Weights of a small transformer language model.
Architecture: RMSNorm before each block, rotary positions, no biases in attention or MLP, untied embeddings, normalized queries and keys.
Each number is 500 + 50 x the weight over the matrix's rms, rounded and kept within 0 to 999. Layers, rows and columns count from 0. Numbers have three digits each.

# layer 4 attention query, 384x384, rms 0.238, rows 0-20,128-148,256-276, columns 352-383
512504489508538499486535594488543461545498494553518565523499493532502491521481532489497459504469
541483495535402496494477570488476470527543447571482504483528541450487449487536466482478523499568
495504476514519426547524510494463569513512509516448514456510524530436562440473499511515566450563
518493453507527503562486440541484493528445556506511541447561514502526533485522454521518511507586
492523433508497509504538495476579523473487453514492437491473444497561496461518453496514506447545
522513508473503556506514445512469513560433521492503514476561486504537472460548457512499484499557
523488523505520482469591454506461505522497549504496530479538563494583454504496428500500525526552
506502575537493525565498481457511551524449473496488500456500599507475467453463551494534442533499
431513459514516480444530455502515535477525506560557535508464540506442494540426544481522527496450
436529430453489497549483484466472473513488526509552546528522459523495556567507535525531503504524
544515496489531475556557497516469516448516462517496458545549449515532541562546499458516533499524
539483495542461478529566535443482516430505452511468464546429487495592387525556559487503489575532
568466523481424484451489525451531490529439481391554461448565526527504568428480455536605570552555
538496394454510501418523524537492503493496437563456466530521494494486488477464554567566557551469
483537446596525486474515488500442419453471572585545408507536525407608448444564424446559475475494
473459494503587571603477538485467533518473523459491497472479472493481511454467530479487444471517
541465493382438520475391486499482473571547490512534531421555528496542457501491500463507586457498
404520507599552500570420486477508505462530538422542479482529514521561533481473529489513495522539
538568561487499549421506529485497506428561531562489563483542387403487547463510448507473459522541
542401498446457469438497525490462519509502456574577529571510444469454489512536492508496552421519
517390502460417575480564543451510379424487484493505601525459485486548483562438497521453460549554
577558463476571455547484473562448524485484519509531548602574523410575571510386589567520474512415
487577537510443528581515442502446586506449517466453428545459546455489431466422462474579518489491
579483552533525509489516568348544512442472429584479533469525543531485491469366564485524521524492
514456516465463440502514552454495510540512517613506551511473536449549560513529595510521665507435
452558438459420624516434527553588405416534521579513548542476525621472548535507620555419451359494
520535539426464432570424456574442475572503567475499492482569524438617517498536438493531519497486
544468503549459532485554560420502365515560516588474447459545512520526542504534503490496631441501
406496497494571466558540573491530412519483432494440531489517436431570520504510437476514541538568
449463430501414572402548415447491516581501529586543487609492482514498425507451507566572543464465
494391565392405544581458369466542540601437511442544498483611443501453504557547495483542558560584
422543618530537506533521426482496538528478517594530480474491537561493464496465507424529550508525
558464539503559483616501518573482506408504514545477465500455518490532495493521460485524445547564
582475558532493447545490476571491432531505540488423421500538478502479446514541468470453560538446
561462439481459431431481498559474474489543636513467504382506495467460576510519676541517541514507
503523391563447492585524479483488517454550424460549535437534472505450531555439503486501467496447
452561494470530463494461560480520499566491454441528495351481474468515576490487495400537428421571
524533516517539504519535406500496531480545534470502595542565414466496455444529509553561548405541
569452533523510478511557534496450500419434472401462520422489497483466560584413532544527482476520
504479558433552514495559557539528524568497541448623542533516536453420498508596434477460375471506
499508493533485449485512510483466507437494462484474460476524475438437539462533513463505499545497
442507508589464515484507571494531431544465527575539509450473423510477612451537560506470483501509
500501482535486540449554560475539449439540460535504465536516449569508444529427558502447546556418
497534555498492539483469490531425453518541539580471458494556528506553396449604470451530435544584
452381567503520547614551510457408587495397430406512514456412497510529527454544534531420518420494
503514488505549539489525485557491505508538467493580529541514507462446557473453507634522534481466
512489462491528471610475519443495459447531539490567500501479544555476437578433507501445452563531
521478494512486518495496500525479471491483550488472493478589470492533508484581395517513482501532
557478576507407595528471487546537526427534570497531516519522543419442521511550451449457540537539
450474534498543409479530461547501530509589584469465480490522485452416474376449499450545508473473
505519438468449549492427529484476530478487537557547545416461514499505401508503495512505503484436
523531496464490425514487448486491447457483603451522557513581482452558551523513566480458511423584
524497562468474530466491377528475517465560491514458499504568449531486495498480435395568618510500
488508568510509512544506519438482463438555445574548458516477428509508443554463545496459456556520
549542548505488448469516539489486477426438449414607455558508517505530491490425508514482499527542
431442522465467508523528494625458601545439528503472415459472490472548514515494475505553594621530
539497508499443428518559496509464481459538482519417443537554431495520534479698475507604488456534
488495533506561446495455503539551489591421557579470491500504440455627577568522529502445480472554
438483611558414473445490471512454508532515590406522532457490477493514485561559522466512560358510
544371510550607488525518562569424476457472554428572523512492505508480508475482495520422437483484
495519507448567508515369604543422538507457431448561582445572493442485532511478478603469497500513
507441505550483528489501510406474515521530517564429516554524504554424461533461529530439508447525
503503498503456471479483546520521391466522543487469491472383529505486538493483427480541543407507
# layer 4 attention key, 128x384, rms 0.217, rows 0-19, columns 352-383
517534463370496468473562465467573565576564496574462533407497493485438432460537542446498481533536
513478509496539536465466488507506504407530442425458597489428533515499538490558501556476498577449
465511488526567508461536474567472546548557417493539418501533391554468465604457411438630458447491
422444516476460445454526425513489514491495545506490535484562553493514433494548530538508514543623
498463618432505501538483511407592438620508476557545568526498453467475514498513446525501555433500
511582521463438451557496460506556508452490543539467521455496472420473445446522469538539558525434
442490539564479546475484356527526531515489489513523511585355538500529525502430521500447513550506
508527537465496446507392587516546575423557482514459569499551489563507531496409458577440571546501
416473513605536511462515579551571515621557412423485497462500488562503545457533578441463414459478
391608517467549524503494542473532482514567503543447584577435558433472472565572499527475479485489
502528396501488527459552513460496591541517502475553482538498515494489592498475486542505496475422
499507573540553578444445513518511503514499502423578468474507506460537448417474468507421442481503
505523552474494483521505485450414549425410593478521515560489512519522578504479470542501564505497
446433566480568419543600496424545454526501554488502432454359460542432518415579549455523498462547
500496484471534452504602485565469461529518473569528470522427523516501497492495538524520554526496
527506448475448547532538537458500578454481503573490486536494602447497445449487520455513498462441
459467586560533573552506525413529409406429468522564464445435463557449542487465524467413523484540
509545473499513414501559618555406421483393505480470541539565527511539461489433462460514501414424
506509479518508515467504467515512413500523536428468433540540482601598526462466474458543597610485
520536545444503537477432513499426536494526525413501518430574534532574481465453493434507421506428